config.yaml
n_head: 2
positions: "learned"
init_std_down: 0.0046
optimizer: "muon_variant"
lr_mult_o: 1.63
grad_clip: 2.0
decay_shape: "linear"
steps: 11115
Each number is 128 + 24 x the weight over its row's rms, rounded and kept within 0 to 255. Layers, rows and columns count from 0. Numbers have three digits each. The size before them is the row's rms in percent of the matrix's.

# up: layer 5 MLP up, 1280x320, rms 0.13, rows 1153-1199, columns 192-255
# down: layer 5 MLP down (transposed), 1280x320, rms 0.0647, rows 1153-1198, columns 192-255
up1153 100:141157129161115150097152135103168089131139117118090113138134108121149109135132119130158148137121152112192101151103138149150160167116139118102106110125159142121113128100132149147117133089097084
down1153 098:098109141105147137132129130086110105108159132154170141126154135121147090143131073167098127125144070144142104129121145109094122159152119076131162106095161161142118132141135131128127117140124118
up1154 104:139123127127149100134152149150149131167108134123177134120133123155158161100104133076149138115127151115150109137132142129113123121149110162121148153102099104175119124142160126166114105155154161
down1154 102:153147163158130164146129096163140149126130118159155111126169115066105129124156116146130126119084132146101148119119148101122092088118081106088120096144120157133107128111141091121119146159102121
up1155 103:144138125151075096124114120128132128130108106134128108146119159122110158143108132086123127123125151110136093130129134110093120129145080156114114162120121111168126152068113143143105107108122132
down1155 092:127146168099138110104127089114154145173144102095121084120126151138112128125137145112127083138154131125125092103144143135161121109136163122149180111104129176122108147093098137139171119116098117
up1156 089:139116127175165085081110123110143142102122138116149127132128229131098116131110139105139125104179149113147126146141157112124139143129096144086121133095149128108151132120098147113171115132133175
down1156 093:111135135113081089128089121142128125114125119129132099109107129133115117126127116133179176142133150159111134115107117091096151116091147139172116115135157125153105121110132142062103142148116099
up1157 110:182134093154127137087090158148075172115103131117080127137158131131151111154176169166122091158105118112096163112091121140154100117130139142073119087103153098136113123130164133125129102129132162
down1157 110:175142092122127160162144153149139146059149129124131194143096088157114135140147120154123128118147107127115134098148136123141120118114134150110160135107094151102129155122117146126176114171130131
up1158 086:105152150147089141135131127158168098115129086144104140063147139112145121119135087126106153168133128164123057072128136130182118112121099099124125140109124122119134134117158117100117122116084132
down1158 090:076118108146175115144129131098099160135136143116124135161169139144086063151079113121163124132112127175146134119099156140096139117107163155134090101160112158116131140099139138164114119098165101
up1159 094:113103128147114089095118130123124137089118093124099156208096130143089138149174119105109125148085123148100110127123093145123149136145135117125122136095099131120111150127090107090125126152157126
down1159 100:096132158141143125134126154172139131121102172156109142158168146153130131103102109115113166106161126130138176156139109131092106127095122127155126134138134128070098112088127102117149135156074115
up1160 098:119134177153144090125128120122108115111093105130143108130113153110098155130050123122098120151154135118122146142170150172126113093167127119142101144133099175147128096115126126136094124170124101
down1160 110:145119150137122152143139139168167099159131123104124150104086178110073100130122117088119112117124118156100100143124110151119117110119119138125095136082124118112120156148110127078122122173123092
up1161 101:133122097132119118127116131095193158118163115160111137130112102166120107122144155116127078118153139137141115110148160167144092116121154148066116086120178153109139135153105148122107149127158179
down1161 098:153072154133158135156116123131090155097149126089127122132111118092117086139123121144099155137131110166114173158139111137123166125131163078125165119076096156156110126111101155144113161144171127
up1162 097:141151123177132134132069137141139133143108136126162154137113156121134109158135056076148149109142139097147135141130074142082092152157119115138110104110111131164162163107110109104159115120144131
down1162 092:123129149144082138114103184115139110099157179115109132153200095139154120116109134102096106137149108120093133092145151151139161130118107149107175086138136149111092114133115135182115113115141112
up1163 096:152102141147097149153118131127152099147142121133165124096128107102130104103123081138124138135140097119130172113191159116151137116153135138160122138136115103140105084125138114142126131138116126
down1163 099:142138163098143128121096102100155130157174088171089130136118136170112150109141139158123159132140178098142115144137082132128139175152128190141149145098149144157095124094121108122149129109098159
up1164 101:126106109121169088114141150143135138124103133084115138127112147086106121104118114117127119139110112134112115120141163079106152128118148099180153127151109131104118092176146123131109116101132146
down1164 095:145129122099120119110149151116112094106143150097110138120131127127139138160170136150097136106133117105111130113154110105114139146143118107126087042157164153124149149101096146157162155073152131
up1165 094:136158110182149117115120127103102117120140136133138132131123147144126096104146135147127119106049141151156106104177163143118113145143112110116144123098128175161103133133104110086108148120158139
down1165 095:113145160131153129118143140163084118112120077108122151128170116155098121170118114070135157147154140130125164155094086136148103125091113150155106162162164142126118074106097135149143115151128131
up1166 096:101102096108138103101120137142139156131122088114146157133048085114166092119139096134118105150106140141179099186143141106135130118117122141131125129140154119152092121167140124137100128133132156
down1166 096:127136147180146124191118126128121056147105124141124169118137146137099131130149092113134171157166104132101108099134124130138120139105132144110175148139104061120168142125138151155122098126135127
up1167 099:147132115169158150074075066092151126093155113077115135135136143125153097141135156121169112122082106146137118158121135163113113107149100184163105145118113135140139125132101088116161144104131112
down1167 105:175117119091137152101139127103113087142141089136124133098139109111165153138107156175121138157111156110182157125122094150085158133151112133129141132118137125122126144127128155159095105171147095
up1168 102:133132160138171096124141171159106156132136075113134123105168132139139152163120143137127115104129122116098088139168104144104132099114121132134101110124104145168147084125122124141122131093110158
down1168 104:100136115119156120139111113139122166159134112150147150151135174124122161147120126085109131127128144144128112106091146106143120127122134111133096097105109102122130169124163156139115129114186124
up1169 100:136150139083146083159124159140133149135140133136115141126081140106116112089109116102154121122106156125107165152112159108089185112103086113152151093078147152149096183099113150144124106111112169
down1169 092:139118140142088131109106157089138115149095118159119139137138146127114133130138147112140131157180133151191099111154078127125104149120117145130143146144107114116152127157147101159070159091127117
up1170 098:123102121138125135133146128111120133180124151130121134130152145150120087133177132136113112125157145138133108107132135154118117112120117120141130159097133114113071076131089134186110138153152165
down1170 099:153118103122118132130112152117143113118074156134134101090128119129124147124113108151134090150123082113139133106135136126180123127134075162147133159158138132118104128100106156135129133153133115
up1171 100:083122131100143133113102097142080127100137124124181097113162120104154139195141145152117148128139145112121123112163122146092115167113113157143132156146133163103102154170181133151139138119125187
down1171 103:122128138148148165095087094141106099120119145086110140115093104151094119121112143117128124120120116105149125147126110164166124101081143117161143102128131164103067129148142120132149087125130130
up1172 105:091108090156076163135133183112115135152135105155110109108146170132126150110150136146105149119123124151156140165158107123111107112135106147122128108146145104123149129099099100089137160101114134
down1172 096:128133118114135176154095124172112129140111131091170136143157136141112135126114091147146126200153113138066120112104141176160168118115128106108126108126165144117128147096158148146122139168096145
up1173 101:148117126146154117083133151123182146133177114135099127102114138133067149114134113115077123092102162138094122117161127126149166136095127131162059114090105132118139142146116150135155114117125137
down1173 106:120133150113149154128094108155133142109101108158122108147141070171134130122124133126115128119127129169136129117136117108156154145136175136148086111126102121120138078146138122152127126162119123
up1174 097:139107176158147101177122080105116130127136137162152104130145130126143129098096142114169177121134135163141125138148118101118122072137137137103130118105151113131150108172141136122144131092137167
down1174 099:165147167168139074105119133201124149153162172152088111113108121121120097093097134120133134143129128146140134091129103129147106091131151125115130125109146072119126084125116147130126170124131135
up1175 097:086149114134151170124119178121127126118121133080164160138140141140127155108147098170180117165122145081118119137175150109136099125150099118116103127106122102110149105164137137166111181110137145
down1175 095:145094090119100122129127117123111126132116085135108143111106097102115134099076135156108148126160112169149133108171112082136105131106110118173137093142147195135076148149087133108132119153109121
up1176 100:135090099109152135136115132110121124110154117128089147132151104127155139173090128169098171111142154152102209136118141091151096139112154109171125135179125135128096130124137099134133122144128127
down1176 103:092118129089131117142164097113105107126115150107178179138157100128115082127145091137181078114107107150132122137140101108110093101110153160106103117109126125191144152125132121113109134091130157
up1177 090:131148167099039111146106118121097112156130121146158162152081152088132098123153146130114136120099147107107129119089088074123120155124120085129106117096169141123179125143175146128143158129090120
down1177 089:130164160193135141102136088112125166076125122156106111148140114147175188108109145083108139156158152123146127140119140130125130147122162155118160135135083160099112135115118130129173125106104118
up1178 102:133147118141122130170130132097130119134114142115142145134097133146133154166093109154085134148086148112082172140091100133136144110116164124133128135115109164141148156127118158127119101167145115
down1178 097:140125163127065137110110142132159121121129118113101105129126126073158118125110177147143117136116119126149135112139132138117134128139118133106112109151125092138105131146113145136113204160113113
up1179 100:139123112123183118123110137126128125136145141147089111091192153118148155152119120128168088118113115119157148080195160102117128161108119140144122142122172163109089098119116095133122097093128156
down1179 096:121113161136124138155120147119156084123119183109138111091110108104152090117074129126114137130082124152114137181128143111166150140125195141130135102114131116122161113136143203143106131184153125
up1180 098:102151129144140144136140172117120146162137130138103137138111142126104178177144103118149125134155087129127136099147142118165164127164133155149150150125153076108136104099120104146095136104176122
down1180 102:113111116121084086135158129145135145113143165131100133124139115073105146088118171069107101117101101204127123154129141112066081116071140126135166137151120128157145118127161108131160134128149135
up1181 101:175158127144101141113144129053124097084140173128144116127073096097132152122129162132144133162119159160121110109154093115125129106127125143152152154147158146140147118134162181143155167142089157
down1181 102:130114061107148113078108130120125107153088107136144154123135177134164139132124106135152125093155174100153169151110142111121137135142121141131152138089115145163152071127153171153146122127123107
up1182 099:165125155107155134107139116124157141144090149116162122155125133160135089147155157104117121178083102129087167127156143145120148133113154178126156119117110175143132148099151082142109103065106162
down1182 097:112096160165104162143141107144068123104139134152156123124143130121132151119189166121157111139112083135149139107091087139112130169175084134125113108101115120107166150138106148142141119140091095
up1183 101:159107096105109159122133160132136143123108135114098108123139145129159104151140111098096154102110124120158089171140103141131133160140095136139126109134147104140162113117117106137143116147158109
down1183 101:140128109191169136146122088095155142093159146127103126123126151147124130140153117138120130083116124098116133151174104108161129123094139138119110111126147141115135089136121080121106144110115139
up1184 100:107126140089116155177150127162100129134127154142114092126120164139121083096139146125136132086122089108163138132119108072119115126115135164130108137132137143126189120125110180139110152172184152
down1184 101:132105103112123064138153085111100109119113098109137156133131145085106149125147087135113070150149138117151134129128159155130144116130143149102123118131113130107147154152094145117124120123101140
up1185 101:130163132130119173134157121161171159112146188122116130097131138175127098084149193162140140142126165171142077148078121123084113160107156154112139099088108077175107101106139125146121119143111173
down1185 100:143121124122163151142102135103082051100115113147069095167168118128167114116143148173129159128098110133163144126158125111141107078121075155137075182183120175123145113126098121142165117124133134
up1186 107:134101130118109181102186145102168091131132093131127159155133117140130112111159114130123091141142161103144110138108167184142146116167118146114108121117153145102133121100187144153101163098120139
down1186 116:127160138170170143175126118159135095152121146156123116152066134130137097137075112184176075102118104147145124161106140173111138115134105094123111117133139070151143152113141139106142156177137117
up1187 099:103149115111160126143146103109085108150136105118160145149138140096087088111149154183099123122108140140126110098099105179114161132110115152118117138109129118105137120131143127119120142115114098
down1187 093:213124153157095133123140095126150106125109152102097137125092114099133100159095123111139127125129158085148177116131142123119126109093139165131152130100108130115092175114130111105132109102121102
up1188 097:105099119149164120124149086108103122133154103115134146114161103145139109127127159131104120147159115105154120159125100110112112099108112144166107145113125125098142142139111120150117132138127131
down1188 103:105125134095160094123123148136099097137107134138110105126113124106138109133110122125158152138108134142128104138155096115165103110118128103154157108149111084152119153145110142132145087159117091
up1189 092:139126112137135117118133119105128138184168155102132176141120117137133105109146142109126088161076117117118132118168084164135136134145130170126129141122139113130164119108095157134108119104142134
down1189 100:114092122117129101119170171135118136093132131121118124123165102156119114110092178114056159114132144091111095134135124092064167133080105142099114163130121126094139139092132105094130106124093120
up1190 101:137181151083147164124140106122101091096095144153100134117163175131138138144122120155151122124148141150145135186142139098169086094175141167139115130126131126120166115146165162137111085135122148
down1190 096:142145171122125128127153149120125190092124140142111113117151139129157082138101133088113161141113126120067142099125105151147176084107138139109123113116103104203066138168096127154130117125162124
up1191 100:134177145148147151138135085144136123127163086132126165114166133158116122164139133161154102096143120124167130151118163132114104143139141130132140133123113116105133133136132135131095117107126137
down1191 097:103097159104136140103114128102102085114095124103112123126146086116129087120172096155129121126174131096072112141128096131142158154129124141074153158117126157142114175121160169155088123161148130
up1192 109:154054105129130149139160104120141076103172108142112156140117116083132121097163119139154130147108152094142137123126132124087135123154109099146113160154165147081137143159141136165127154098107048
down1192 105:136156154134165132117093150130141132147095133140151089136150153130123138129149147122140111096125093124134148095145123113124081128132126114122110110132137126128070159192149090096150137154095156
up1193 100:115089123114117120143128160131113095099110143126067118155112138148152166078216149149127154133155126121141145102141132141138128089071122113126122132119148135161111115154102121136129154105094119
down1193 106:155118086135148132095098100156114127092067134138145105120134128123116157115115134130150122131137110152121143120131161102092152123093112139084147151129156126144115138099172168071127071114103151
up1194 101:128124153122108112114107114144090131115180153118111115128128159148148112105123122154120102108118126108091130101130114165157093185107105087118145111159172166153134124152115129084153106121111152
down1194 101:126129086151146134129116146130129131153105148122112120142114171127183146108118126122073125145106102157126136130125123130161126117146100097132179098166115128106165083128148089131104078115079124
up1195 105:114149124142108158124097093148138134137150143112118118159093149159137134152113131156120106067145138116122137176088128121172121167104112109146111111159136138138118132190142136131125134121125156
down1195 102:135184101121121097097130134101128104109143101122155104108140179136141129167141099135111135137082151093142127133151148096148110148135123137119116115095136141181064157142186113139137114178082160
up1196 095:095119124137168156093092113090138146111143144117119145118124130091108092114100118151129138112140095133117104111119141118148155173161148126101108107133135102125129149128130137106131140139135166
down1196 099:151206122107084106133120138099125179107141099135069102103147145136115084139176119129121167113112105121152084148123147151145117127106092094122106078146156120138091116130145080073132147141158096
up1197 101:090132177135093106142107138125131162147165106159121121112143136163136148165096108136139105123100111150096128140143116138121101179152115144117138136147150125115089113124141173164125150163132152
down1197 102:144143152070133132116144179118113072073124154128078093144151121161110135114142109112134128133076104140125108111126070147144109151153155161122119142123127148126106150099110134113124099093130143
up1198 103:143144113146175130119137115102134133103084112097127175111161126120088127154151108119106102128141119116116124108119157111126161169146102112161102156091118104123150167142108151142163127130110116
down1198 102:130086116122131134133127137120094110115121132110144123103144105097097107145156099150157118182093084154146170095118102134144105092117133116131138137132132106145142144147091145150137167150158150
up1199 097:112172100090172088075171161126139138164125111112142125172174147078135135158115106139195156106111132125140155143106179123101136157132092128131134153137116130102115143109154160155099169119153098